config.toml
n_layer = 8
d_model = 320
n_head = 5
n_kv_head = 5
head_dim = 64
d_mlp = 1280
vocab_size = 7736
activation = "swiglu"
norm = "rmsnorm"
norm_place = "pre"
norm_eps = 1e-06
positions = "rope"
rope_base = 60300.0
rope_fraction = 1.0
qk_norm = true
attn_scale = 0.173
bias = "none"
tie_embeddings = false
parallel_block = false
init = "normal"
init_std_qkv = 0.0322
init_std_o = 0.0
init_std_up = 0.0322
init_std_down = 0.0
optimizer = "soap_variant"
lr = 0.00338
lr_mult_qkv = 0.5
beta1 = 0.95
beta2 = 0.95
lr_head = 0.00646
grad_clip = 1.0
warmup_steps = 80
schedule = "wsd"
decay_fraction = 0.834
decay_shape = "sqrt"
final_lr_fraction = 0.05
batch_tokens = [32768, 65536, 98304]
seq_len = 256
doc_mask = true
train_tokens = 277100000
steps = 4491
dataset = "wikipedia_en"
Each number is 128 + 32 x the weight over its row's rms, rounded and kept within 0 to 255. Layers, rows and columns count from 0. Numbers have three digits each. The size before them is the row's rms in percent of the matrix's.

# gate: layer 3 MLP gate, 1280x320, rms 0.138, rows 346-465, columns 64-95
# up: layer 3 MLP up, 1280x320, rms 0.137, rows 346-465, columns 64-95
# down: layer 3 MLP down (transposed), 1280x320, rms 0.131, rows 346-465, columns 64-95
gate346 101:064095133114131121129153105184145075084116125202135127166193169145113096169110121063107134115189
up346 103:102139119100117120037140126161074102129147211139075156134109142150151094126112198116135112121100
down346 101:138122183134129162107118109160108141148157134093154099118108097138141150097145194113125188105172
gate347 101:177093164145121162130090157161128097152091093174178121050105139184077088128108118059137106119113
up347 098:141096142116117082123076139092175063108151165135134160126146099118159106101060108187113064094120
down347 099:157190126156080148171151176089130111157107120160111117107137093110139104056109142142131138052175
gate348 096:080160063122116122116145105160143161109127138119119188101147139136094097173053080061112098155148
up348 098:152143143144104109152094162121163182139068179134112141093127094135122164156154135130125172097102
down348 094:134108159126141140080127187103120138164149123127158138098135059155093201101123147115171145127094
gate349 104:106149063125126161150109138103129108158154146162135069133129134120122132115100117182108108132159
up349 105:121077099115133122214148156111143180085154062150110145131198163149176113087166146206173083171102
down349 106:141117095110134156136123135149189092133112131130150129161119161148060078123209057128170154188128
gate350 098:159128056092133112123172101103089084190109198107194076128100118124156134129126161145091127148093
up350 102:105093166132129131100179091086199087119130143100160119135098101127151108059046100133145095133165
down350 101:155171076117142085166154126112187059141120195089135151094124071127146157162140140139099117147147
gate351 099:160135086114200157097146142125150077128108126164145086136166130108127155122095094065146132117103
up351 105:128095169108142148160176178132074185159142121124126101104203188126136117111095144088123140102134
down351 105:152127139126121076121153133122107147138152124107118158109133114113170195154070116111118127094110
gate352 103:101181204118128151130128118067139132089085212123129111129089162130129127178144161141127161143144
up352 103:187134147089135144123101126216129157129112092149200192093148152165117032142175158113172167131154
down352 098:134171107131074102135114102095109062074147145139159191088140093169107062134152181113096155132104
gate353 098:191126141182154133178151163157089171135142152147145104095100118153187123163142102086151111161150
up353 099:161116112084105067121070154135158075082121148074074140146125168122197215085118089136086109100154
down353 098:099103093123128176146140168127107115106126139130148146174126164143117137176164094130164104168086
gate354 099:183126069123136077171138116140104119079141143139131137073116206162102126193154180156118122135189
up354 102:165150146137135076134133169141159098128118146060175124116148189152133154107141122130051187084190
down354 103:115150044108150108139129148151154100079094153056169118169207155112124113081230105140098166095112
gate355 101:069106115080110117105094082155134143145186185162139112141127186177078119142150113137144121103144
up355 098:113088098099094123128116150144113106197029115110130103134099108169114113141070079093095131112053
down355 100:154107089139076164110111135043134123127130123166103109043223125165135131117117103104156092052129
gate356 104:118159101129145125106152151099141180151124096076167117101203131107126197135130118159107145142114
up356 100:094146159152103177094144142147152154123125115133137131104147056120162160127143105158102122107117
down356 096:112144169187111161082158147146104147079164115088137114090154127069138174130083178137084148192153
gate357 093:216098134121123118134147118143115170127135169159049076127168150118101159161166095117160172075137
up357 101:130108145131153107142118136127128073149132106132148125118124081166086125183110144153120105178167
down357 101:140079118130202109117119104122164099162097132130121167115108068050118169099035158101080178113142
gate358 096:132189067146105078146171130137184092116131134143108180144125139151089115137108156085093136095126
up358 104:149191123159134143156165139110154124164092120188088132145157182151171148120158228108129131120094
down358 100:131138088217117144073092106134089119137153143134103111147116127107156112143076145185115096158069
gate359 104:115115144134117116141137118125134050172122155084141144121139162181127118093102115133103165114124
up359 104:115148121152086120174104112123107133090094137134135115096102122151097125104103137153140110106091
down359 104:107085149127126064116078108148065091160087126143159159139112106136069177126113114142148105166079
gate360 103:165147156124142124137144182109166082136116176111119118172056172101154122151109103152039143161200
up360 103:111112144106155179124159132177148117133147120141187087066142106130057182147092139153168130113122
down360 099:145135109113101104107138154197075152140104155127154187120117154140180132072152143101165097136151
gate361 105:106120156124088116073161129157192088032138105076084084132127107122088117151101087133129095170123
up361 103:135109103125114094152139128069159113076203076180142115160128127129099164130148116176128165093104
down361 100:120100093149114099140120130168203142077159149075152112117153139169148111092091115172109108079161
gate362 101:096149162135095189142118112140125125133170162115113104074112180105115131174104143155181134163093
up362 099:105154105134125134141082170146163162131123174117105156132099074193105105158178110149150093160133
down362 100:129109170171137104098160027146156113179124132165105122142116141175091120141129097149154142131153
gate363 102:122158119132138059090133133124078120158187144124158075112085124106142148124135164149151166159180
up363 099:087117116140111145114223152070151195121149163077125150182132108137126123130133141118124130146082
down363 101:125146095100110115112129081146158091092127111105170073115111146119102232121091142090094118137123
gate364 099:169123100083112156207127173104088164115185141190106115169132124178081198130161147138139096125098
up364 097:073083194123164143155165151174129119153102107126099170121126091150171097161192127149145134093097
down364 099:075140165051139120103110152097116079149154169126099123113170127150091143166113142148166062147120
gate365 099:202165094094128095107192133151118161107134117100126090130095133155127118159114146099082102126124
up365 100:139078168155185105135105136125116131182143137144136113112131123172104091149131089163148114125136
down365 099:086162060149171128146159130111146153100069121177074174168105151124123195179188138113134146126146
gate366 094:199105166119154114112162161161140087112149110136147156108133107188171109145087076119131093100152
up366 088:123153121069105154110070163153127141165111168151102112130123132127115153060193197203073141171084
down366 096:197153104081146129150078088117099137111141097154111158119123123069097188076151156194110143131135
gate367 105:127106144143150152096172148132122087172169128096135170129083129145173144144156142136147100186086
up367 103:101090127179127141065133136147086069114120107114165141158131113121105154164141140099096183196096
down367 098:163123102154153098204156091039125120175173133110119162127153083125215151142147114175124147139101
gate368 096:133173111151126148118131110175124117155179126110158124141172110121134057139131172147097084149077
up368 099:114122100103125105072126101096109166081137081157108148129166131115155133141109089111182118132095
down368 099:133183136117141128174149137128133120142075118110136094183048117105143147108119101143163134121118
gate369 099:109194164158114135064143122137109171149142130131169108092120120086150114155118124118205075109169
up369 099:104138162045174107152156189108099147063147121136123050126171121107137144092176131109082165147186
down369 100:103170129156091134159072135160102125092075153118162116124054103149035136142133106073129170164114
gate370 099:089156161104124136113104130111163091076090140086164099146155143176110119144162078086160159121155
up370 094:073132101096124167134131110141174090122137070160193192152119121159174176081116171140109151134103
down370 093:098165106141088100157123176127115048136097153145131120081109134160081120149070163106150155110119
gate371 105:115178061096125105113119086077140105108177147108121109155154146145055105122129118175112121151128
up371 098:195069172139127162126151132103108162137055041146107150129105122142167136150133132084145155100146
down371 100:094114185170125151145106158162124127165155133195175168060081187123189089077085174075157082142160
gate372 102:134115079130184139111163191187103114150072114133088141076117133091148072136073073115111167159103
up372 099:149141122136147092138155137112163076165155218109121130122101124132166135101147105087168143077097
down372 099:107128175089048151096052080093189122118080137139174136086180152126145177139116163111146102080125
gate373 101:128129096170111133148076147083145104146180134075131112161095178080117164091126156094175092141059
up373 098:165187109109094119110142019164137171091173172192090172110143163126110126079125140113122137122138
down373 102:068164153092083137106127115111146157149095077138113135135120137149093135112081148133113144090162
gate374 102:103126136165142110161147135094143099137148126065114152123118157118104089118117164178194075166174
up374 103:100117170129147165076055104174073077075156120108153140056110128140181129184117109113126140146159
down374 101:108156052144093147112111128151137061123087055103136129133053156149089140115159090114062139118190
gate375 109:121136134091167144129148153102079157121119130165133105112099112127120144171107106136169074154112
up375 105:125116104134094095095053113130067181143164101142167110203117093223148105123106139086151144146113
down375 103:176127177130090090153148142171114150127150127148193129197136096168114161071158123108094095124102
gate376 096:175180108146137114126049122116133169171115118113147149095158152139121125149146146135113104089130
up376 102:130123047152130147149143118077167147188087098096142102087124160124159080159179180123095126105150
down376 100:133120124187187110108131112105134145148096114119141118146164141086131151104135120130083123123149
gate377 099:159176143151114146132104178156142126124187065145165148103063126120118143114110085131090145198161
up377 101:105148096155151096164122151156130131141154172108136151104101127134103077198120147125095135145116
down377 098:148066141169171057179141169082083142161128159161098137096147107173103118114117114108100110102131
gate378 101:071142133111133111121144172053128099202128154157078168139112120165109081201181195134122103089178
up378 103:149117108113108103166099144141095145132123150061188159125220165090131158192131177093103143088115
down378 103:146113134093151162125085154155062098133136028095159144182097150102135097134144164122108172131167
gate379 097:112174111081122155181153150103038133130107149139094154167123152149112154177110095072103125091135
up379 106:125123106158119173149133131158120149154140110110143165152113101126111207132168142150152101084125
down379 100:149128162130122158157111100144151162178158104155152110165091090101154103110106171168211177104094
gate380 094:085071129111091138148136117167080155116178147131147138138130114111137090140075064155147092109064
up380 100:135138131181094132167156126114092129129171131083119141103090146114181122105140181121142092108096
down380 099:136092144108140101148128170113113173084115124079068190166168146113145161092112173172074076070162
gate381 100:154073080092109125101106134124125175104125138162172119076185135136116091159115132111112103158133
up381 099:158145127145183158109189153138140153086103146127176105091160105153107088118098094132096079137173
down381 100:160156154114154130174085181108116118101073126097161133112192055112131089135142108107120112148099
gate382 102:147112101124088127109096092141147055155168108136147136104153121099101135053167093117085129088192
up382 098:114132128041130163150172088168108154136103095104115172122164158177100146129140184084132123113141
down382 101:117153115091108155099165051176162119099172174170107152103092116145182120154110150164028103124141
gate383 102:164174108167137075131094130112107142158126114135176141184198123166105121135116117135086120160084
up383 100:170115122070124112118091105108129151098096088091136116086244118117155132137141120131046135111104
down383 095:159175105121170064123086066110134154147145125123143138141237154107094096139119121103119114083117
gate384 098:101096116117133138115068129073150119119157182128153132139146134138144046126139064116140111128140
up384 099:130134098142106152064147071156135155163165128184138199148165109172119121136145096109145134148089
down384 099:118082146104147175124087113088191138114175136077161141164177109122127131073103121126160110151080
gate385 100:126119153175065141159113162137140142079124149113118169146153177135128098153113169157166044168142
up385 098:072129123144209155166143084106105120106147117157119111069075077147208107159111122127117113168156
down385 101:103154082120139147140116148180090109085175185137083126069092074130128095083122121116115119129104
gate386 106:102091143123104161104154098131123154106119104149146089069138093168049139199147155095157142081140
up386 104:116194120130128126157149140205174079139142109147067151152179089120142132162126160069155142127172
down386 104:113160127133084164103156150125106050103021142181103122100125156136073136147092197118082162139155
gate387 096:116116118116107134172120176142136096177132135183114145121109099127175112153090133140111149128089
up387 091:120167142146128105135150087080153156099071097089103112166187136102147210114180110089116150147099
down387 093:166149136114177107115099149140131160096099112124135122136071120168118118124135191122131141122122
gate388 099:133060113220112096083105156091160125155126131085119101119117073131116160139132141117080121157137
up388 104:093148138144116096067191096167200145112163140123089131082139085151122124123109134117082111124118
down388 100:102085131100086136156123142143107116119098134150126166066151141113118062117085135166118117125121
gate389 101:121130191101106145139158158117135185178094075124103063153145074176123090131089080190099142130152
up389 103:102115114129111108093127121145126136168101140206158130101152110149140150105174143096109108130175
down389 103:121189155158151102144138126165191147112183161045155110141139157147137114095061113145129126122082
gate390 103:129170168185097165125141087120079177106100184102125135114125112100112103128093086140102048103179
up390 106:150147093143130093183203116126126149218149145138048089082133104103135203091111146125125138127101
down390 108:164142120054111126126165131148124104087171082125134074138135125137063126136128093138119166101152
gate391 109:090101104078158135149134053114205111174087111145145140135206168146153132130127133088136093102116
up391 102:147123160153170139106073143126123125187154129159122071049139077122138133135098119113163092107152
down391 101:121119140172230153098174144127112151151209165169123171108112115204113146117128110103088162203154
gate392 102:123132213133134173167172096093110119095151153099090095082040182086132111180145147220114152144237
up392 105:123165078132108085140178152119149107125156119175163137114119097131149125119110143109076100138169
down392 103:112074133137100092103142107066169144133119168164138163112151165122072118130199158131133085137198
gate393 097:106114171127106092131112118122112177122135150054116170044102122127100149145078110118163127106170
up393 094:139109128111179132164130096160129173208146128145122210150140141138091094171107176100106114092152
down393 096:100110113175136188060148103147181100152133165179114069058134107077130100116119140141078125147209
gate394 097:135109029121093166127105080110090156133102151081112126097140161136144173152149186099126167114165
up394 103:124164113104091077157101083142143149089159119120178119172118161103152096135099085133153059114180
down394 101:181136140074089114167106098125217145092133036155170108159167162152119096122125101108154089143147
gate395 108:169115118136138157105170099112126206179129131168101140051161112074097145083118172159140087160131
up395 107:132156132180121108109122079075150154109111117097112136119134181196147098115161112050139144091156
down395 107:143122102135105123138149158152126160148141123080122166118143140089093071097118194141123137142096
gate396 102:092184098094122128140095091041138129206129141156089094109077085148148197141166112127140115144042
up396 093:106114197136120064141137123142083139124139140106147109041152116108122142114128092120160102108167
down396 099:164120106120181072129095157158116141135177103092118148109123127108113108072159164162140083111117
gate397 095:081176128120092130128131118115148111174168112051154122082192126103125099083183106154147131112164
up397 098:188071161151141128096143194162118117086176095125213093147191172146104141117131157098151178149101
down397 098:177081123120086089081086107160119158155135159111098100154153144120161109113087160115129147125153
gate398 097:122173091112120162144121118157162186153130105051144170094137139084110101141104110117106130101067
up398 100:146114175165137124060131124116140107142128151218096140158138073107138154110124089164123186157117
down398 103:136161148082121133049143120101129102118125156108137129122183194142149132226104139116115064096121
gate399 108:119127108160082153139175160125108151136077124108110120102234120171082095109134154126116125125129
up399 108:160134125155103070138122090131135125165174119129099113121106107079147131104127150154160150107116
down399 102:136100134130139154101090112105133121091108183142110106146101146143131120070118117100174139064108
gate400 103:130131092088188192111156156153095168160099111136197128100142117147098133117147115142100152165078
up400 099:126115095164111156140101154157118164158149111132085181098110161114141137154089086091128127093117
down400 096:123137099091144162074175182128170140139164132138109136112073162160099171133120101101163129132132
gate401 102:171178149070143116164125128137102122140093150116093072148141151128128152112071137124091114134129
up401 099:124216105132102126154107150105108117124153071157102109057151075073134193155100162164091144192109
down401 101:143139227072095127097089160060119141133164146075085185117120096138120137142113158103101115134113
gate402 095:091089073115153070091096118104113135127102140119133167130159191089173225116116157132167132108166
up402 095:201146121153178172087131111123131154124081147126113080071112147089139134160130128120091183153095
down402 097:138103101158129103078199111110136193143155136171074013173101121132068181139072141100175166167100
gate403 102:166157129108088176126140181119141053130136101102115144112173109191160181072108167136128104150135
up403 101:072110105097102084097179187091132103151113132114091121151181084161119103174079102125082138144112
down403 098:153089063135124120141129152110159107138087106098098161162152119114098119148066143084074099131167
gate404 095:131178101113105133125140119104153136136170129102116157174118121160115202123141120179097154123084
up404 096:112059172106197148194130124137170126169133122117154089119159150115143129134131097079146135121138
down404 095:166105148233129170081123112062098185108166164166114116100130161139109158114191156097181155133127
gate405 100:134179136203188089123137149110144106136192131133179094091072171111169188134066175108114110131124
up405 103:124123156080121123089092104172123178143128111090095139080139115095157119149143120109121084103057
down405 101:201106164167141086081207148127147154128099123119111124122136094079114181139152169100091174145100
gate406 097:066139130113144129194124169093185098062158116069160131099117139122177120117102193132119153154136
up406 100:154129150146138137073107130142169141128119078087117073144146074081087148093099154126159200137101
down406 101:126110157062084129143167126185142111106152117118142152138130141184121110099114068134193155135129
gate407 103:108126140094130137110159131093111146086183164136119156191133086180080138102165145155117205156127
up407 102:119139216165119059117139135210146119150106109121095090122089102145158138131124131081138089105131
down407 104:124127155143177133086111097123101173114167138144127156158134119099136162074127134143132132121127
gate408 103:137146168108087143127171103058139139103168109120129112145162131100135166150146151104118100108130
up408 102:151101125115151105078150178158078049135143095051127126128028151145083136164162149166175127147133
down408 103:106134167122153118144144153108181119167152139073161147148128083102147135147114178131185109094165
gate409 102:145116166099119118118202198110097126121114110166148129130084136160112069097127108098157189133135
up409 104:122193099119142121153061133127165097076120199100066123125155109143081100152087158035152141115094
down409 100:104139181065146130084092107108192134171154177080126142134188144173146131182104176169079061138162
gate410 090:115106069143073130104181129148101091171124145158093129131083124112138155107157166128094111147080
up410 095:141114131142044106118137104151126059167117173127119100112153123085086125091135092158136129119158
down410 094:077185144094106115113069104152110170161125179152145075139126131102197086083138124130120117075128
gate411 096:083141085118122153110119140094154119091049122066079111118093118125124132158143108133191138146168
up411 094:138084102089136147130144093079125120101118075164133077108135130114167119148189140163154109125095
down411 098:109111049117191131126125137116131120130097153076146160182091131116092152132126143099164097133169
gate412 098:152139184105107105142149106147089178089168204170098166142089127114097128123137163124131134101165
up412 096:150136089139118129123124057123115132095172127152105073120102125107190121136078140145134133157140
down412 101:124122088169131136125092132122130103100108161104090108142071178193058155134110128121154111159138
gate413 100:174162171107109130156161096128160081103127166075127075122117087173163142157160171103095177129156
up413 102:155115146197084128139119126064115151160162060087113156106147128099114119183107138159139120140181
down413 103:081123149142105134094105150149171109156123121148106195179133101124153068104079147160191102098139
gate414 105:097155061070119164116058133170150188117109122103135116114086126127140166233100173207154109182109
up414 105:111118117080108133157069151134205088169126097184142189129111140113107153124094080149160151083157
down414 101:138124128100107130154113142083140115137169099207136234150152133127111151127142151136177129112136
gate415 097:168128177134095095146093167098102136151109145139135180083128120149202100122156118130096116125069
up415 097:142065121128100135166104073131112054094136139119148085156150169118125116103123091141144154124100
down415 098:169080153089106107170156157133135167108108155174123165154119138143162183070092111175121161114128
gate416 094:107188123114111106130145114125098209119168156098053143118046120137145145058084111156111172123105
up416 094:110089162070104151119138130098102097150092148123089083185135109133173130096137142068146145169155
down416 096:163101144142131112131107147120102066071096137122164101159150167153087125119134172100124128096068
gate417 092:123078109161136091089142107132120096111145159121145115130140121087107131141122092147125066119181
up417 088:100073127139101095139110109105155150084113180034134145177131134103128083123163049105142107089099
down417 096:093099138096132183161090138140112193059134121144078213108108146135136088090181076118102116151069
gate418 103:164148171139106159067123143086081128170105163098149102102139146120090111131135166117118130154044
up418 102:079096143117103149072109114072137187067075146053123202150106105181155102148134124125099175096138
down418 102:097119101119130179094150173192123096110153058047154112120151133108153185129135112137105108115109
gate419 098:041134177136222172131108171090109116169116146082059115213131189156130130136161067107110146140160
up419 103:078105135171184103143135229171119136150108108118136141144086166100173135121110121089151104072141
down419 098:149116157159131060094127147126120091133116176113128140210087103168172121128134106105145118146120
gate420 105:115100133118137148102182146118089116090119197162107094117126116102127180133183166160087087133110
up420 104:107178124116125133156157125175093083132138153101131173093124108097173148136150153103151169111089
down420 105:069105123179126143155132175113124128136147132166179180147088047111160147127107138068125155108090
gate421 094:085123146131091126109068133142150118125111113139008074124114149139079127164132175092124130074195
up421 098:169148128133112131183081111141139120146147104130098115116098130055111125141178066110159121171132
down421 101:114121148109089129136135111127165149137168069106124103119113091128135102147124137151126103189128
gate422 096:136158111123190147183147151119110093123165163127137105100142150116105208129131145133111119163113
up422 102:098189138168245117065108097103138113124193161123126144150120175115145138173108121129137135069154
down422 100:207175144097092152103154083089073041129124181077182103159127153135172086150103134153153085093131
gate423 104:142124108136194124160161175138151137141244137143080132141121106156060117131162112113156066119132
up423 100:140129132125129093043139161070095120180118129097120114168107157127178142167078084150121151101178
down423 103:137108214193138123067160121098098136149162101133113102180127151098169163114148197090075197069105
gate424 099:150158149148105108073165115086152114102166115110147108165133163098170115125166092091123092103126
up424 100:117101105174133121133075128073133119078118137161098074091147141154107174113140147186081101106161
down424 098:142119140114128123117084132124149123150156137120119140103147100138140059160150157116135082137104
gate425 102:109165104154173141145194141119085113112157099109186150157106179140166159146073201082156129133173
up425 097:168109149062185111106176058121185124170124123138129096081121121059148164139159179071119115117107
down425 097:182124174094114116129177047093143082164115068141155086180196106120117109151141152107149113080172
gate426 097:138121119117141179122117129075185140117124098127181035130174124126120092160141112157074186124177
up426 099:173192084161071142127095173107170093118120142176089143087127147124124097092132123098148142130064
down426 099:118147125190170145128163104134108168151140164120157142084096165174163131101126185157158132130142
gate427 100:120127130148144142060166116101084133128117210127153125120116071153135148120112065202134089160159
up427 104:098129088122126088138076216147125113088120141197142116133151115123159187124164111109133159178120
down427 101:126139053100058076095138186141107205113106155116162085119158143142098108144052110152131115112129
gate428 100:077124098129150114129180139080095078151125148123132100093152083176177109115152099143151085143176
up428 097:093148111176107152106151187131108139186133140082076163103137128088137118148135160193158134161115
down428 102:131158069169162144098111152110108093138138145121128131128103117156124126153118126122160109105128
gate429 100:168116147112154151136120136147116108145076077109138095129136088169148159165081124148125124135147
up429 099:087105087145120210108157150076108117096135113139095112118059086106096092087111143143154151112129
down429 100:129119116140110105109157070180174100168159120138135117093172179073119165095094142120054151127155
gate430 105:142176089144149168104128149118119120062081070061128172102101148095160118193157086139078109116163
up430 109:136121149107124107053109140166125115159164162123119144155217082144071103125130087078117164163125
down430 104:066114093195179054015156082140146107122125106137077117133154082149146102121131149143127154083178
gate431 107:201140118128196145137098115077079126094133134103113075156156141112125164157155123160103112128138
up431 103:120122116137120193129134162160154201078127150135142159130130089082094100152072128158129143123153
down431 100:101121123128128110171134108145127133144075157095155076150151144097093159106107139134118098132167
gate432 103:134142134111154168103173149110141049160116111112154114143084144110141135109110108178139083172081
up432 106:189198109133109112120163107083183120115182157155169089101183122141097097156156088135130145133110
down432 100:114157123163119195163152150127123091120137165148125134144092137145109136056108081177098129170131
gate433 096:108126120207129085104176139148094103196142080128182101160156120098118173151104166102144115107181
up433 098:081120092082086187093125160161058131150080148106121108095145133049127169099139147071114155136133
down433 101:187055154129116145122160103164142157145078097168158077111125126113122140164155144100093088120137
gate434 092:124162135156097118090104134152115118041157134096067107086095145142117137099104130171118104136097
up434 101:161112122188181141107163103167139136147144116133161113132134108105131138108144141123107202111133
down434 097:089155163196110136145098132146163033099149161118152166121111112138102127129104120118097122129161
gate435 101:118115127115150125096135147134167164150116191110131126090113157174175108172137101122111119116064
up435 105:083085149143131188129143180155060112141158151109143104146057134106101065077129188174104108119125
down435 103:142085129105173106150073132128123137137133136166121178144101147215134156100118148136109143175143
gate436 099:145129153127147036125124117146168155139126164149190123083072123152123164209128112131131164121136
up436 101:168125129117162150132047111145144104099164184115121097099132134135094154123137155121124132136093
down436 101:155158148148132120106117132127127117175146136122119124163171132095046156123152191202143095105090
gate437 097:125158123108121176108154149087116091128127135185137095144139145139087129152100066129082130154151
up437 096:107097114050117198092103082169100098115126099129091139120121097175112175130107164168169105154205
down437 099:082108123144073108134045121129175117121121164092139112087128098152119207131135201147084182131173
gate438 100:168132125146141167155182146112188113131132086107123139161162126141092126211143144124113125117076
up438 100:121098132171115125135148118177165135151168160154150135101129143208069081094143098166113170114160
down438 099:170139156126169137115133152117156151114149124156092112122094127131110154034187166138117160096156
gate439 098:126092103107167170117136135129118191146137129151143161150138124160136184101150118082124129151174
up439 097:162131090110105104138136136061104169140075126106138160178135173162146137100126146123122129113146
down439 101:158089111172144113129132135131112113097144170146157017123122150070097159110159141140138121119129
gate440 096:111164161099127134170134155137108096184200111135118123178120112205124108127180146110093155092141
up440 095:141100063113092109092094056128149121202164160085145133114131125167118108122083085170107113129128
down440 099:164121087120127110082155122135081105144078173098143109079117091152201136171102118155141143093138
gate441 101:110147052187146081112176131079114128122090115190124095109148107141086082147164083146146126131134
up441 102:113128152118155096078100106102102126102133165139093124115155127130085140114060124116178155086127
down441 101:192134110120067149134168135177102037113143099168070167112118100088167197167097099154081162104130
gate442 101:151141170091090138218059136120147150200134112072130102179118113094098139122115144154112124106196
up442 100:128097105126159107037124098137125135158205148149123136101109144093185164147077064113132202148157
down442 101:115077092108134102117111132144131105118107112108123168083181146076091163114146107091183139122172
gate443 093:222177174145111113111125121133140155115120076113138112124158160172143164155072122121152148130140
up443 098:141110102157127182127138039149088093145132129105155075148124186125120119167113153182036164140179
down443 098:136108158165143105094159061143127123153123174124163136144116104139120092090116161152130157136135
gate444 096:138094110139176106093151120118126112169131173137102095098127140171171169164160108165060104104172
up444 098:150101116154134115148110138182085142144142099137155155132099130066101116109086136076171145194126
down444 096:165123151161136160091107093164093167117085137104157163107156128093147171110124166172103122180100
gate445 111:106159159069157130099108120110108178102133117147100170120112102156054114159116127059124081143126
up445 107:117141123136098097145134166110124147092138130071074106128103132081079151095181123143106123150094
down445 104:135114166110146140119056096088161167101107138159126161126132123101061136123142121161135103141134
gate446 104:127172130113122175110108220185128142114167154130090073090137161118138134128184099038089132141133
up446 098:124149129125059155136125115102129122142106141131110115204126176200140171085090044126189144132182
down446 098:171166117128157139110136153117105108124073147135134202174111138141127164116096155125171113148090
gate447 102:097118126065105179106119081167072196121209179150143089107104136123118147178126136128161161102158
up447 102:114117139134139151138122084137074192090153172147140097141113124133124125167150060033130122172172
down447 102:140122141117135126152123137108103168059083142095119242152151111109090102154155088089107125108120
gate448 101:155146099095125114102147185175166100144170124134127159120128127155170171144146143160172156114097
up448 094:112101049109107046112178167108057110101100142137105113115120127139129102154149136079123077095123
down448 101:118125081162170095123077148163137105091145109083176116132112113099154100123105133148111133111136
gate449 100:152170147081113174072166107130114157081127116141089147039158093109151138108128140082082156107098
up449 100:147112061077145139180144078153142065095074145140135076075152108144121161080129084135134145162134
down449 100:120132055060118147139169099170171129054079152110140102132134118129150146168148098099134118180147
gate450 095:136137135170109178115116135165194130154201195066109115106091171104123100099145180126130103137080
up450 099:159137081111122153097089167165117148097122175102157143144157090144124148140118078097137145131140
down450 097:118142117136157116137124162156108083169099138123174114144188074055130129118113114133116140107124
gate451 094:130170132123148160136149141135075159086115097134141132124155106084061070176131077138090098160107
up451 096:075177133115124101066145104112107082136153122119115173203111129146151078127126118144106092141150
down451 097:148079176137158106018095112133168170091120118108108138111157137138141122101175096160106168109099
gate452 106:084110136117143106048104121134083178138107111102127157161153136160097136161124138119136139147110
up452 106:125108141093105142094226121133152153210178213066137115106148073122095123140125153067118179061132
down452 108:127088152098191110135114152129113141175159155084097123042105172124158160061145161146117109143177
gate453 100:125144103144095101117169117133154128115099158148114134100104128043092166142079137098116152129128
up453 099:138168156090147209130116124119158137089184199153099132074131143212105141153148131168110095142077
down453 102:090175102105109097125083132093160118104169115161131092142171120143114153161125175137156126150118
gate454 101:139161099101096168089106073116190181112113091078090094115127116139073099157147139075139182123130
up454 102:145138127113117085071126170177170146130125129150113149107116106117180092083109129151137122148073
down454 099:146132089160056132155069099128104063110145114137079152130052130120074150112075120089150096097132
gate455 099:081091168084144165176138138107169101130153117119163157133138114193129105140105125065155124113146
up455 095:131103123184092138118156193199110162126150146076150128123125091107072096175148114142081088170143
down455 096:087150111110204129163152136164103183131114129109061150123102110084094179127146162133029104108138
gate456 099:110105161137136140176087196111082156156145104132142166124130194191096129159126100095107123064147
up456 096:150113124179147110089151110148146146112198135118169125177107051111095096141112106068107133081106
down456 100:129064154130133128116146152159151095112168123172117100150164096053178190168100126123093104195153
gate457 104:120079128158125107143172143135138059169141107104157103149114112116130122112037075092117163177124
up457 099:126111083067133145167149097125102149111090124175091169092141108131158153081093142171171167128089
down457 104:167109082119133149185121136104079126143181151137109080142153092116168089054106068095119065146117
gate458 101:137109095110166194074216170147121142105159140111108098121101081116141160130117161137030192165121
up458 097:112143088108130094147133152090125139141196122069145180131145138164181120121092119152097137148137
down458 102:107117057158125092110211149151109086027109106103128100134112107117080108120068054143122113073124
gate459 096:059057098111143156183182061119118078126132109139127135138162130158070180114133124137120103194164
up459 095:150094099163135139120123148105129123068134124141083168109113083121125137125151124132097170100161
down459 100:090135120121134137110141106136164115040147140156154140154157084089100126185129089143122115114080
gate460 096:175111127129098163128093088070130163132112109182126177126115117105134141144097129146113097143141
up460 098:084169124080142099131129107117142181086190122133157138153182138100127183098120138124067146116122
down460 098:040139106136117154123125167130111091097141155131119096157192112194187117161107154096153162096134
gate461 095:123144183117136131094197128095115138126093149139078077118068153142110166068131144131100112125138
up461 097:134102138122109143142126167095144070121131152075098155151129105065153145142100148099139150115160
down461 098:120139181120117128112119141135103147123153151200120127165134116153120120112087186099133081149144
gate462 101:173121114119118141137151058179107113085114114079104137170147136172169169166131109182118121118138
up462 102:120109174073095127119173140104119076128146087129118130116106128176163170183164112120146145110142
down462 097:152134156112112102161123119135109096122094152070107176129115175144180099095118125148109126067137
gate463 097:138107167117104125145142204099152113165122202078102116125088181128175137167137112176124123160149
up463 099:142093201165106119105140097155105145131025103144098158119086113159087203073151151093135141128135
down463 100:101116190098140148066134096139148179114126226132096095096118115126152186083142187080140166159098
gate464 100:156166147143148136126149122159119039120146094048168073103173130094069172146100149139096097135179
up464 102:136117152095091122143100175137136140137064167111091156087083152165181078078157163131189150090128
down464 095:125106161165132156165125166157122166105126075090121097153102076176153136098121125106139131115153
gate465 106:102099197182169179136147161162100080094115114131134118118157093165094135147097120116145098096118
up465 099:160067132114089123142077097121175158088082077072124150116116095089162132122118116151136162117152
down465 097:114126113105070150139105064162113109136086168135172107116088156119113164090184115133131197139177